config.toml
norm_place = "pre"
init_std_o = 0.0
lr_head = 0.00455
final_lr_fraction = 0.05
doc_mask = true
Each number is 200 + 40 x the weight over its row's rms, rounded and kept within 0 to 999. Layers, rows and columns count from 0. The size before them is the row's rms in percent of the matrix's.

# layer 2 MLP down, 256x1024, rms 0.0105, rows 105-213, columns 704-767
111,247,201,194,193,224,216,243,231,188,189,119,291,143,203,173,184,244,178,262,225,258,182,104,203,219,277,180,264,185,196,181,211,127,164,140,205,153,193,136,191,188,170,182,253,202,205,259,193,206,160,146,135,153,247,135,157,254,147,229,230,94,282,183,149
100,140,183,175,211,223,149,177,231,185,175,196,185,188,198,253,203,113,154,198,235,166,234,228,276,213,150,223,232,245,182,242,163,226,199,174,122,203,222,196,245,207,180,132,286,100,266,190,172,145,232,189,234,236,142,145,190,205,170,212,165,115,157,261,169
087,236,305,211,219,272,242,172,169,207,207,220,166,197,221,191,218,198,128,211,189,205,212,228,161,254,240,117,195,253,257,241,186,199,226,210,206,210,212,128,132,220,169,233,225,252,283,177,168,112,145,191,199,262,170,181,138,175,225,201,242,256,242,132,264
108,253,184,226,187,179,214,196,271,157,258,279,184,259,246,122,171,206,213,144,149,131,237,258,216,192,189,215,206,220,199,177,186,249,147,172,209,206,233,226,201,268,289,280,178,198,245,153,208,222,163,217,225,204,208,272,206,263,229,189,121,195,236,212,154
107,233,157,204,178,177,229,226,201,149,274,208,234,192,256,229,181,166,250,252,174,93,290,211,197,181,170,204,140,154,193,195,230,151,231,252,220,217,234,207,217,227,212,195,172,204,189,154,233,204,165,171,188,203,196,178,191,188,156,185,163,183,265,183,257
086,169,201,225,251,163,141,147,254,193,245,140,180,216,170,235,159,232,212,153,172,141,234,177,197,175,219,148,196,228,100,180,136,216,121,267,237,200,205,197,249,148,194,154,253,203,132,148,146,236,195,262,166,214,182,209,137,206,180,111,197,212,217,128,164
104,172,274,174,221,232,206,166,177,230,161,207,179,148,214,243,154,143,229,166,185,219,252,217,194,222,180,198,250,205,233,215,165,237,155,231,179,201,251,275,207,181,227,191,218,195,95,183,184,198,207,176,220,203,142,154,210,166,217,247,182,235,136,171,165
105,213,117,289,192,291,160,265,180,170,244,126,149,202,141,227,180,259,192,199,179,124,232,226,153,142,271,237,174,205,165,123,186,148,158,178,264,195,248,188,265,279,237,262,202,176,200,82,256,246,234,194,190,154,116,185,191,234,191,141,155,169,213,198,122
104,203,208,314,244,251,213,184,102,240,172,273,171,171,166,242,256,292,186,218,238,201,136,161,232,212,266,168,230,190,259,224,194,103,227,154,196,222,185,238,134,189,151,205,224,176,214,289,201,150,236,237,207,213,252,270,174,208,274,139,232,237,226,196,222
094,182,276,188,198,228,233,224,145,216,145,211,142,153,131,154,196,276,198,250,193,128,237,195,211,206,150,183,168,179,223,161,188,265,218,282,207,256,197,294,206,217,117,204,138,286,164,171,274,178,242,144,246,218,160,183,175,229,213,265,246,205,99,148,149
104,226,165,203,221,153,196,224,198,181,176,226,117,260,207,228,164,197,129,167,193,209,125,276,241,147,255,256,232,158,188,190,136,238,148,43,242,146,187,247,214,168,240,145,235,109,175,246,235,150,236,175,212,227,167,250,176,283,204,192,275,142,93,289,179
092,252,137,225,174,203,148,236,164,206,195,144,148,237,195,243,193,238,234,237,192,206,226,262,194,149,195,189,171,168,296,198,204,180,190,195,249,187,220,264,221,211,207,205,257,183,197,186,202,157,229,237,176,171,214,208,152,194,196,172,164,129,220,230,139
109,213,219,252,165,234,163,299,211,237,267,223,147,139,202,244,258,203,156,212,243,161,216,248,134,196,222,245,144,284,268,138,131,147,197,258,181,170,169,120,192,226,191,211,140,205,212,195,237,199,206,138,194,172,149,186,217,129,163,145,146,153,277,194,243
092,171,192,152,197,219,221,181,250,211,134,155,173,160,201,131,236,231,256,177,120,272,271,113,265,234,158,163,145,163,206,174,142,293,150,211,138,202,244,224,170,196,170,189,189,225,221,195,107,269,222,184,213,163,214,233,142,183,204,264,240,146,199,151,200
104,211,192,188,190,204,182,183,251,156,159,189,185,255,244,150,185,180,210,252,141,169,183,187,257,189,205,220,247,213,191,177,240,250,180,179,277,180,227,222,198,174,191,149,137,163,133,200,265,186,182,117,173,172,177,217,219,236,187,260,197,158,155,251,195
092,246,180,220,195,287,222,193,203,161,239,203,223,250,209,155,155,246,263,174,213,171,219,208,118,180,217,209,282,174,180,280,266,108,173,192,267,197,218,242,146,232,198,274,210,252,245,154,268,201,174,167,126,214,220,209,182,274,207,134,237,216,229,252,189
117,232,192,151,123,256,180,242,206,172,187,153,192,251,159,181,215,170,210,157,208,112,206,177,225,172,206,229,182,221,229,232,200,215,222,214,239,182,182,126,257,212,202,243,201,304,184,191,261,147,155,224,171,214,230,202,220,123,227,259,223,218,205,197,222
097,228,180,282,277,236,163,222,210,184,191,247,189,240,242,209,173,200,137,168,236,209,181,184,217,267,237,110,130,210,189,288,171,234,222,229,220,208,159,218,186,171,187,227,240,158,201,237,146,171,192,207,202,248,165,213,184,193,225,162,255,247,209,178,238
100,205,207,180,93,210,161,199,167,234,220,146,258,214,202,194,221,110,173,215,199,126,202,174,136,219,250,208,211,264,240,267,203,200,282,204,177,264,177,178,159,164,179,214,190,244,195,209,195,183,147,145,185,189,206,123,173,132,175,274,231,210,210,167,207
104,181,171,180,239,184,231,208,212,217,165,261,192,193,172,192,132,237,241,202,152,270,177,211,261,225,217,232,226,192,170,194,297,209,188,172,265,262,225,300,166,224,209,257,189,191,216,214,205,229,205,310,199,177,225,222,212,221,188,230,160,217,211,159,91
098,236,274,210,229,212,145,177,222,262,205,209,216,190,257,178,260,175,151,258,158,237,158,186,239,144,218,254,216,71,121,216,235,203,203,187,226,195,191,147,229,180,155,167,189,262,166,159,194,216,176,109,141,200,140,282,222,245,225,229,176,159,239,211,125
086,157,158,184,203,111,186,230,205,153,240,198,222,184,125,239,188,192,209,207,149,220,130,169,217,186,192,225,168,190,250,146,289,156,193,273,262,229,139,240,129,136,261,223,197,221,200,225,231,218,254,210,173,174,206,166,146,207,223,153,195,177,251,166,227
100,250,203,156,173,211,164,184,178,162,281,158,227,208,185,168,215,150,186,192,172,127,278,219,128,122,293,181,244,202,218,177,156,195,135,198,183,221,249,189,243,248,265,202,258,200,213,134,221,121,105,207,174,176,213,180,150,154,215,91,159,200,273,191,217
107,173,203,182,197,211,191,154,225,138,241,246,172,211,245,80,155,265,221,148,186,187,167,217,141,204,193,235,208,213,148,257,242,169,151,191,259,180,134,179,211,194,238,265,222,195,296,208,196,166,177,170,186,202,202,205,257,221,218,187,207,260,225,232,205
115,216,258,136,252,180,224,175,197,227,178,163,217,155,165,208,241,198,110,239,130,164,232,191,126,169,168,155,190,226,251,189,135,206,250,202,223,236,188,216,162,192,212,164,172,255,197,125,173,225,206,228,173,164,200,185,215,141,237,287,218,164,217,208,166
093,222,221,180,189,151,183,209,222,210,219,203,215,222,188,195,206,154,236,246,230,145,253,168,256,220,145,215,220,141,188,212,157,255,210,239,186,256,210,258,201,193,129,212,199,213,163,217,198,142,154,198,194,210,174,249,228,261,192,254,187,176,181,204,201
100,177,204,165,144,198,174,169,188,157,228,216,163,168,172,149,174,247,256,208,134,188,247,251,199,186,254,193,225,134,237,205,197,173,122,188,252,225,266,224,257,152,181,254,240,188,223,139,142,225,184,192,167,187,224,231,171,214,244,135,88,192,254,132,161
105,142,258,146,249,118,195,180,190,114,227,168,202,123,209,168,227,211,225,222,198,169,162,154,252,202,190,222,193,213,253,139,203,146,208,256,200,155,206,200,173,176,261,194,236,252,181,168,152,209,224,224,201,169,240,191,269,183,228,232,127,102,251,190,149
099,143,294,208,231,218,232,231,211,179,241,168,172,214,157,170,146,215,213,159,174,177,246,237,128,175,199,155,226,216,159,166,186,191,161,225,186,238,235,226,199,181,183,201,172,195,210,145,200,249,209,261,195,185,122,172,216,204,229,173,141,261,172,139,96
097,137,107,166,216,144,235,206,144,190,246,225,98,174,146,224,192,250,210,145,131,131,194,283,236,158,241,222,221,230,213,172,182,172,161,248,223,222,128,256,272,236,226,251,164,193,256,217,199,232,219,246,277,201,209,266,235,195,225,150,170,284,200,194,248
096,169,234,229,226,250,301,130,196,244,223,203,163,220,186,147,183,242,276,184,153,262,196,198,218,172,208,224,245,217,145,158,231,199,145,222,220,221,219,186,172,208,236,168,155,234,224,145,203,278,170,230,194,186,163,216,194,232,222,182,162,187,178,136,125
098,184,207,239,155,183,201,159,250,158,187,255,186,243,161,154,180,197,203,164,232,188,183,212,178,154,230,278,234,229,225,155,187,217,190,257,247,156,165,202,143,232,212,200,165,221,172,216,233,210,194,247,184,187,231,243,260,230,252,166,153,263,181,182,221
105,173,204,200,165,189,163,209,199,203,290,261,171,296,203,157,149,220,244,171,194,155,238,274,148,220,255,218,239,223,148,245,224,160,218,238,202,240,173,267,227,195,220,261,222,196,274,248,212,182,193,176,195,197,157,209,190,237,164,193,207,300,181,126,247
106,220,177,183,179,233,217,233,194,255,208,173,208,197,220,174,194,229,226,255,273,224,237,195,205,175,219,290,255,188,167,187,170,196,186,96,190,136,221,183,237,256,142,212,206,148,113,163,141,216,198,160,186,143,134,191,207,266,180,208,142,142,224,230,110
092,218,196,219,251,160,231,242,186,171,234,156,170,205,191,189,264,218,226,179,225,197,196,204,247,198,192,184,179,159,258,212,181,213,157,171,194,215,110,282,231,187,152,184,89,176,189,247,204,158,242,233,167,170,189,265,209,245,289,234,230,156,250,285,137
107,205,126,205,172,149,201,225,253,190,199,247,130,217,286,133,187,211,246,222,233,269,226,219,220,198,257,318,275,144,151,174,127,183,131,215,257,181,204,206,234,252,165,239,254,186,250,217,266,160,201,204,193,199,297,275,263,217,228,245,190,159,219,249,145
100,206,260,198,201,227,121,113,238,254,150,213,203,257,255,194,229,170,220,215,225,159,171,134,243,162,224,220,290,156,129,270,215,248,166,190,180,182,197,238,252,175,172,145,301,219,103,227,211,220,264,186,190,278,196,200,220,265,215,238,189,186,212,187,187
088,101,257,138,153,228,200,179,266,235,215,162,255,247,182,248,191,224,251,204,159,224,203,74,213,177,148,306,213,159,129,183,170,213,162,215,212,213,174,186,239,228,223,154,230,237,142,219,262,263,252,208,212,254,245,192,214,198,189,272,260,177,170,203,169
112,243,231,178,126,228,193,252,222,185,241,241,166,187,267,206,177,221,239,256,138,131,246,241,131,283,304,201,217,285,309,212,187,220,139,137,222,247,292,187,147,201,231,237,165,158,200,178,252,148,184,143,200,229,189,217,179,141,210,268,180,191,191,217,181
112,215,223,195,181,225,229,241,189,168,244,156,162,182,227,195,126,237,196,203,204,156,198,263,96,209,114,179,230,255,288,187,140,162,231,169,250,170,211,188,113,195,170,231,165,235,264,166,151,175,162,166,125,139,203,155,285,187,208,211,186,176,182,261,139
099,113,259,146,201,226,182,213,174,273,186,191,227,200,187,261,218,196,173,152,223,184,188,203,205,210,225,174,187,253,298,225,181,183,208,235,140,179,173,212,220,202,204,123,244,249,230,232,205,201,232,177,203,201,199,158,178,163,211,206,218,125,147,287,247
088,253,176,202,252,190,187,157,165,127,235,216,125,197,258,216,238,230,213,147,235,188,168,238,194,237,276,170,265,197,210,241,256,224,227,212,203,171,227,153,180,135,154,219,172,221,203,217,218,162,196,240,242,176,167,176,253,180,278,236,196,218,242,198,222
083,178,144,154,100,151,210,219,207,193,218,246,253,108,160,156,158,124,190,181,191,162,219,271,95,161,220,131,219,210,191,205,201,177,204,230,129,269,243,200,210,206,219,251,237,204,186,148,226,229,158,194,249,163,205,143,233,180,163,169,165,242,146,224,237
086,189,233,230,211,171,186,220,276,220,286,145,187,242,237,269,179,155,174,206,168,167,265,239,154,218,224,87,173,259,145,209,148,209,201,184,189,197,202,220,253,171,163,209,289,189,121,121,130,257,150,183,110,230,142,194,174,188,165,165,193,130,197,183,153
099,172,167,213,196,164,161,246,166,283,181,163,277,167,167,277,245,183,167,236,241,205,208,234,252,136,162,156,159,200,205,182,210,128,195,255,200,126,147,186,242,192,243,207,293,205,220,226,209,235,222,261,162,221,167,211,192,191,158,129,190,174,194,210,279
102,166,231,130,205,148,265,213,207,234,213,151,187,215,184,181,171,177,169,239,167,203,206,244,168,184,222,206,221,206,197,190,190,214,180,230,260,238,205,255,240,210,226,242,165,180,125,180,242,211,165,158,238,180,248,196,139,173,212,182,240,281,140,198,123
084,160,189,259,188,229,187,193,170,156,201,154,204,184,246,206,169,166,188,199,197,175,209,215,145,227,209,185,217,196,227,256,214,225,224,205,145,252,267,202,221,173,215,213,272,147,216,173,239,158,154,226,245,218,251,118,150,199,202,182,131,192,248,253,163
111,194,254,196,221,197,233,211,222,266,176,146,239,233,270,231,212,231,129,227,296,247,216,151,188,185,145,165,129,160,175,169,196,200,267,212,193,134,141,169,193,228,200,154,189,245,149,186,129,230,235,173,126,203,197,162,225,245,151,227,210,174,226,177,199
105,139,205,186,215,127,195,235,167,157,206,198,178,171,139,219,250,214,210,185,165,205,216,158,115,256,194,164,151,319,170,162,216,207,169,216,196,279,179,232,141,152,171,175,176,217,261,178,206,194,150,201,102,188,129,120,136,225,162,181,170,125,290,208,209
109,169,233,234,214,246,223,161,175,211,269,147,217,236,232,233,214,207,219,235,189,229,193,227,206,257,194,208,246,236,243,183,189,161,228,173,221,181,200,49,217,171,164,151,162,135,207,205,184,153,174,199,241,264,172,203,219,215,210,212,205,123,256,182,195
110,169,268,172,246,209,197,221,166,142,213,226,211,197,105,243,215,139,225,172,181,227,160,205,275,136,222,146,187,173,153,257,210,234,199,230,178,214,171,193,198,134,243,113,270,177,143,243,163,210,185,336,190,263,178,242,257,225,207,173,209,181,196,163,251
105,162,246,270,188,279,223,212,129,204,175,155,152,244,233,232,189,172,174,160,203,118,270,256,178,167,245,206,139,243,222,217,206,211,211,220,159,253,240,150,286,260,156,181,183,200,191,184,239,177,202,164,196,193,131,123,143,169,181,157,206,237,214,186,220
113,177,177,169,233,180,245,213,189,83,271,209,230,192,104,159,173,199,240,130,233,136,253,227,151,185,144,141,204,198,182,248,215,194,222,250,184,268,177,213,168,193,273,172,232,213,216,227,194,178,162,279,244,156,230,173,187,165,248,211,178,265,188,241,186
106,238,232,129,204,142,175,227,162,156,174,192,205,126,101,209,167,176,170,216,165,226,205,175,191,213,199,212,150,224,248,191,193,230,284,208,224,236,171,233,183,155,221,104,171,202,180,210,185,220,214,192,171,169,183,204,211,166,228,218,179,210,179,166,244
096,165,229,119,237,118,211,263,193,252,222,135,225,182,171,217,241,187,146,237,206,209,173,180,183,162,187,208,138,272,211,179,161,139,247,205,217,232,171,213,228,214,122,123,193,159,161,161,132,279,223,178,127,177,187,165,264,150,160,204,256,80,249,133,224
113,220,183,190,141,154,175,275,205,166,248,171,193,234,233,185,158,172,178,204,261,191,222,200,181,204,198,201,173,177,120,216,271,201,219,170,225,222,158,222,236,135,204,201,215,204,207,204,262,163,120,113,163,157,224,186,189,215,128,234,184,197,185,254,216
092,204,191,217,259,193,251,192,172,221,110,182,148,182,210,158,259,196,197,235,208,246,259,173,312,215,185,207,194,200,283,203,223,282,203,169,184,201,223,207,213,220,162,123,216,206,143,215,231,202,187,222,182,172,200,207,134,218,179,247,140,131,224,256,103
113,197,242,118,198,117,192,202,185,221,222,193,199,173,171,194,256,153,196,223,200,158,154,192,225,187,178,273,274,163,230,169,119,174,208,238,187,193,155,212,186,185,187,114,219,190,117,286,147,217,195,181,206,179,230,231,222,131,190,182,143,158,154,166,241
117,229,180,199,171,174,175,198,183,162,211,267,240,146,136,207,208,156,262,184,280,198,222,184,248,155,174,246,252,144,209,223,200,237,221,140,189,194,220,178,152,235,264,177,208,238,198,233,209,179,243,285,290,236,262,243,199,210,267,221,176,198,151,246,264
094,249,195,169,158,236,249,133,157,264,147,186,214,254,199,209,194,178,223,172,210,224,124,218,170,178,149,191,259,246,238,213,205,227,239,217,178,194,195,162,182,189,191,165,186,163,208,285,210,208,97,189,189,198,213,244,227,198,230,134,246,256,159,227,231
082,201,214,263,171,248,189,293,178,235,193,219,194,206,222,134,204,194,186,222,211,253,195,209,268,238,242,235,222,244,184,198,186,251,119,158,190,174,233,176,234,199,162,187,185,191,197,235,251,221,228,142,138,186,135,207,195,269,192,246,196,162,190,222,178
105,247,153,222,183,225,232,184,187,165,200,197,222,217,207,215,137,147,234,199,193,219,236,215,183,228,137,216,233,111,177,196,206,214,225,173,170,171,206,163,224,226,207,154,227,177,206,207,177,150,157,222,197,214,175,138,197,293,212,192,252,220,230,243,155
094,208,232,229,231,263,226,225,141,133,231,182,182,162,157,187,250,167,182,222,161,172,218,209,161,153,219,167,217,218,214,231,241,179,182,165,158,235,297,152,206,233,161,209,178,192,172,178,275,122,179,238,192,193,159,223,146,194,269,223,204,178,224,223,218
098,170,238,135,218,266,215,176,232,128,170,257,142,212,174,169,143,188,226,124,149,199,197,220,197,221,219,127,150,205,220,258,156,311,152,257,203,182,260,184,170,168,172,215,211,151,166,180,194,215,182,295,148,249,139,224,210,167,225,186,221,274,191,148,194
101,156,170,167,124,163,182,237,198,270,211,214,203,225,156,200,198,177,170,128,184,192,207,249,214,219,201,243,228,196,200,182,171,257,132,249,191,223,214,151,219,150,219,194,152,212,189,206,224,246,155,204,222,186,187,192,154,150,196,224,120,220,159,223,249
123,180,147,238,172,150,120,265,240,189,232,203,245,242,228,194,197,237,182,197,231,205,238,167,228,258,247,142,222,209,124,216,192,196,131,140,215,164,200,223,152,149,206,244,220,262,229,211,249,187,152,203,158,167,234,164,133,201,167,194,219,223,203,228,185
103,190,193,157,246,151,204,253,202,125,220,197,225,177,95,256,253,207,178,139,237,186,112,163,236,183,226,203,196,258,257,191,213,203,230,152,113,229,108,239,176,198,169,91,205,171,201,251,157,193,272,264,258,206,211,205,200,167,227,191,186,166,226,199,240
095,230,156,168,189,215,227,174,182,267,127,205,202,183,186,223,214,199,195,202,189,199,169,209,151,128,208,218,183,180,247,231,249,158,202,206,242,191,200,305,182,219,161,201,174,251,179,202,216,165,205,160,108,115,207,211,230,207,245,236,241,224,232,234,192
106,255,227,226,208,205,212,191,169,135,257,240,167,313,164,150,198,205,248,129,229,195,235,213,110,164,159,246,248,224,173,246,220,187,225,94,229,221,239,214,207,218,178,171,155,235,242,160,222,191,230,238,149,238,165,209,234,210,256,253,201,291,208,201,209
092,148,206,191,209,329,181,173,195,206,178,141,136,165,232,274,208,160,172,192,228,212,186,312,219,191,251,136,235,224,225,227,126,203,181,190,110,135,215,158,252,201,231,207,273,183,192,172,191,146,240,222,257,202,171,151,197,163,174,147,158,108,189,243,163
086,259,144,212,176,192,215,236,257,218,135,214,198,158,243,212,200,221,209,290,233,194,233,165,255,164,214,188,189,154,168,129,144,227,206,213,162,197,242,165,231,219,223,192,184,164,225,182,182,215,174,291,176,158,279,218,203,205,124,221,162,207,200,204,167
090,252,207,229,285,218,185,149,260,132,161,163,225,192,214,142,185,201,159,214,188,225,169,150,188,184,267,257,254,149,186,215,230,153,163,217,263,167,162,169,177,254,198,222,201,147,197,239,202,142,197,215,226,219,211,195,155,238,231,196,206,205,223,232,201
094,149,219,192,199,189,270,233,206,205,130,221,180,105,232,212,171,145,209,246,152,231,218,230,183,216,196,199,216,185,201,226,288,266,199,203,164,168,230,246,159,150,208,156,205,199,128,132,210,228,174,129,241,271,183,191,246,219,110,193,226,208,159,218,228
089,176,226,241,231,219,132,162,158,220,142,243,113,229,222,200,194,246,157,168,210,141,194,196,226,244,175,220,148,232,167,230,210,250,177,224,156,185,235,223,176,168,125,169,225,242,190,191,197,218,213,177,144,174,82,142,202,209,178,219,192,148,182,229,195
109,208,250,228,204,221,146,175,175,196,221,235,261,205,219,210,215,163,161,233,226,214,180,152,193,200,218,222,188,183,169,241,267,229,244,248,195,239,210,199,140,187,241,200,185,210,236,233,225,185,173,151,228,228,258,163,160,228,200,235,211,191,135,209,203
096,260,175,337,219,264,180,205,187,191,161,187,144,239,214,206,239,186,193,204,193,235,223,205,230,182,257,164,206,217,223,283,252,342,188,131,153,139,277,217,189,211,68,146,136,229,122,169,234,188,249,198,178,270,132,234,149,280,224,249,219,89,239,247,138
100,222,248,241,229,256,210,203,252,216,126,222,168,127,232,179,153,227,224,193,299,286,202,267,172,178,168,236,173,121,255,215,236,214,179,167,176,131,215,224,126,221,202,227,205,256,145,214,181,190,298,120,220,224,123,202,211,243,201,242,177,199,150,242,139
108,178,241,157,180,148,262,166,242,195,226,200,235,172,192,146,181,187,166,198,201,147,234,155,219,197,176,279,269,259,198,98,132,230,145,252,161,200,235,158,226,214,201,144,139,163,169,180,129,242,174,168,221,144,221,180,247,130,183,185,99,192,209,179,182
095,216,144,152,180,168,202,199,172,254,233,222,202,210,193,240,161,229,201,155,168,109,227,250,199,184,207,176,208,244,224,157,218,181,217,218,259,203,199,218,196,201,233,210,180,205,194,141,169,213,152,218,176,162,233,199,208,142,204,250,202,276,123,167,262
112,216,222,227,200,217,170,193,321,223,199,180,238,225,255,133,236,241,247,257,257,224,270,197,126,193,196,169,239,203,179,232,181,190,176,226,234,133,179,155,185,255,141,204,208,250,139,208,115,204,184,95,134,221,232,241,218,204,224,194,151,206,235,100,192
101,142,247,185,238,272,262,230,205,286,195,170,233,202,222,247,249,215,215,283,152,234,211,192,245,188,207,170,172,218,302,210,220,224,213,187,174,191,225,181,186,257,120,115,140,252,141,229,202,210,205,189,187,223,235,231,235,169,229,285,267,141,210,177,179
098,162,265,84,98,129,199,294,160,215,268,214,285,178,193,172,169,218,208,251,167,106,198,194,178,177,257,133,216,177,253,186,218,160,220,211,259,227,231,232,201,158,246,227,215,229,175,219,215,204,195,159,211,215,270,234,250,183,181,185,243,152,165,154,233
095,210,197,239,150,256,155,286,181,178,282,207,152,276,313,163,256,189,250,208,187,133,200,256,175,208,251,207,174,179,117,238,203,220,183,187,242,170,199,224,195,165,186,251,250,273,260,179,257,199,193,154,139,166,145,250,268,281,168,192,183,163,242,245,148
094,163,224,162,133,238,254,202,208,212,230,163,248,202,141,175,165,209,240,168,226,187,213,127,209,208,219,213,216,173,200,157,173,130,209,197,203,196,151,132,218,183,268,167,257,239,115,230,136,227,216,226,245,185,275,160,213,170,199,270,188,190,222,115,232
107,165,239,273,148,213,181,247,147,225,221,248,235,256,243,210,173,257,242,254,207,185,184,201,160,240,229,229,198,215,195,211,238,181,222,158,253,276,214,155,188,148,193,223,251,158,184,207,290,231,186,210,139,237,174,170,164,181,221,229,177,203,223,225,112
103,188,222,233,176,177,117,209,205,205,237,208,225,222,211,206,245,149,188,253,182,213,201,150,237,193,125,206,244,260,152,163,227,243,182,221,161,205,248,214,213,171,182,115,240,206,214,228,238,166,267,155,261,243,155,114,191,191,182,220,228,157,204,205,195
113,228,224,129,212,244,245,248,195,248,162,107,208,96,167,158,223,217,260,248,143,243,262,171,132,238,265,235,197,230,274,175,198,165,173,159,192,224,300,228,179,251,157,229,172,210,252,130,177,208,191,132,178,179,238,247,195,201,150,186,144,196,205,196,194
114,176,153,234,165,153,196,187,181,265,148,221,204,204,204,202,265,181,236,208,237,228,236,220,293,240,189,183,171,161,140,166,168,216,208,124,178,200,178,220,198,188,217,110,183,231,175,197,108,308,205,202,146,164,200,258,202,259,166,180,105,187,204,213,216
106,202,290,277,247,183,159,169,288,202,309,222,162,324,212,197,169,203,218,155,241,228,219,175,211,205,133,178,211,170,94,225,157,249,219,187,183,184,174,187,206,162,157,197,238,221,178,157,187,207,277,225,244,251,175,224,221,238,238,246,219,192,173,190,183
110,233,184,188,247,187,241,197,214,201,239,156,235,169,161,191,206,184,151,232,214,122,197,181,232,120,235,202,224,197,244,127,117,179,148,255,197,218,245,233,248,215,223,203,239,155,240,123,230,182,174,187,234,266,210,199,203,114,281,170,167,129,175,209,197
089,189,248,145,150,144,178,224,189,183,174,302,246,200,204,190,131,210,141,228,212,253,172,126,265,268,152,154,192,200,175,272,250,270,227,232,149,182,163,286,148,197,189,191,208,216,160,273,201,140,241,169,279,227,270,203,196,200,204,245,254,187,130,179,237
106,207,201,223,197,209,160,166,147,273,109,221,167,185,186,210,171,213,168,154,244,246,149,239,202,202,182,161,178,193,176,198,240,224,215,209,165,200,170,185,175,146,199,167,211,177,256,247,172,143,208,214,142,166,116,175,102,262,209,201,182,251,186,171,142
103,164,180,137,182,83,208,228,216,217,216,231,173,140,177,173,212,134,247,221,244,195,238,206,206,206,169,209,306,233,245,119,131,192,209,264,207,228,216,204,259,228,220,210,272,216,232,171,173,220,189,188,213,268,222,197,217,204,196,193,126,164,219,185,190
095,181,158,176,166,235,243,168,176,268,144,244,193,191,202,219,167,234,228,207,172,235,233,161,227,245,217,218,186,223,241,254,237,219,256,134,176,257,211,200,186,254,158,228,143,160,212,214,187,188,223,211,196,188,196,188,104,207,217,194,194,154,199,179,166
093,184,194,202,234,266,177,185,153,174,191,212,176,182,223,240,152,175,174,196,179,204,239,194,256,157,240,129,229,239,222,268,246,159,217,192,208,245,265,249,181,219,200,204,191,207,190,131,275,183,178,221,198,176,243,145,147,212,228,185,153,163,236,287,167
106,197,208,225,208,272,181,153,207,199,221,248,192,191,194,174,167,219,190,225,169,152,265,206,189,212,248,242,196,236,148,173,213,164,185,218,203,198,250,220,173,243,215,197,223,203,232,113,174,233,312,197,235,230,142,208,241,281,176,275,170,148,153,156,264
105,138,159,183,192,130,239,178,206,199,142,261,196,151,242,205,88,183,175,161,182,240,209,276,258,246,187,200,177,190,172,166,241,200,162,149,227,171,192,190,201,136,242,232,204,183,227,174,226,251,192,260,231,169,235,169,194,206,147,165,138,230,185,229,180
114,179,159,203,174,179,192,172,186,222,192,219,227,247,177,223,212,174,186,258,222,190,196,219,256,157,237,242,226,197,196,197,207,180,203,201,266,191,196,161,282,213,196,188,200,178,176,167,280,146,198,200,273,218,226,281,226,213,236,157,171,240,167,206,192
085,255,157,121,139,141,156,218,234,268,189,189,216,197,250,148,229,220,222,256,313,163,272,130,200,191,157,261,233,215,223,186,231,190,193,263,184,185,179,139,278,260,231,216,234,187,155,183,207,103,217,120,235,209,195,166,179,135,191,200,197,223,209,188,207
099,261,179,174,206,224,177,140,261,140,138,224,196,130,202,167,187,227,235,195,182,204,134,213,186,156,157,194,183,146,272,211,224,216,225,227,198,152,202,257,182,219,215,194,244,202,188,193,84,134,253,206,221,180,197,235,225,204,201,210,200,180,245,119,195
079,166,264,193,207,229,256,208,183,153,231,170,210,181,226,153,167,189,187,255,159,236,175,174,214,220,235,207,179,201,258,185,142,265,170,229,248,215,257,182,254,176,153,187,169,236,165,148,252,229,186,220,234,258,265,196,257,179,196,226,193,174,195,173,125
100,251,221,192,187,250,150,241,182,232,213,319,226,268,276,223,207,197,182,191,243,293,216,250,238,218,264,276,169,134,205,224,294,136,139,202,215,114,208,121,160,213,227,201,162,203,192,253,245,134,218,242,163,225,199,234,205,133,253,231,265,277,211,159,237
097,170,223,213,153,128,254,208,171,246,204,130,285,249,224,269,157,181,178,138,247,192,160,257,171,176,199,127,210,168,189,222,174,142,194,215,179,184,109,152,300,164,197,245,215,144,204,126,173,223,198,234,191,265,176,234,280,224,183,129,236,246,185,231,207
097,230,183,117,240,184,174,180,178,260,182,236,196,188,193,244,195,180,168,193,210,192,213,217,206,213,220,124,154,217,195,268,225,205,223,266,184,221,166,280,246,179,256,207,248,183,164,194,168,152,154,262,136,216,143,157,157,188,210,259,243,279,196,184,219
104,234,172,143,209,142,211,196,224,167,199,173,174,204,193,160,183,159,188,191,126,187,206,140,208,210,152,163,249,175,146,183,132,280,241,161,217,170,246,247,284,167,106,159,235,214,156,178,225,205,169,198,154,176,171,221,152,159,181,154,235,183,236,207,194
121,262,176,145,196,197,178,241,193,197,194,193,176,163,162,171,251,194,195,203,193,183,244,277,177,205,219,242,244,197,223,133,107,230,211,179,168,131,203,208,194,220,174,192,245,220,253,177,164,127,213,195,239,198,166,175,229,169,256,184,132,181,213,198,201
101,169,198,204,98,247,202,198,152,231,164,224,228,137,249,164,155,194,249,275,188,235,229,233,187,271,254,222,242,101,229,258,242,147,165,219,170,189,197,202,200,142,265,238,218,218,215,224,198,232,209,177,254,154,213,237,250,238,189,272,224,191,194,222,188
085,155,238,92,76,156,177,229,178,230,222,202,231,220,164,234,133,181,207,188,244,219,234,219,176,226,189,157,188,239,196,180,244,198,261,163,158,216,104,147,227,174,164,177,194,230,179,242,163,172,164,179,182,184,245,146,263,226,137,296,217,219,195,174,242
092,259,231,211,195,150,246,285,173,242,176,197,163,154,199,231,190,226,174,264,155,166,227,200,213,189,152,178,167,229,187,196,202,226,282,223,214,181,191,108,184,146,96,170,116,228,147,166,247,248,125,181,143,189,229,209,218,159,158,277,234,167,156,208,259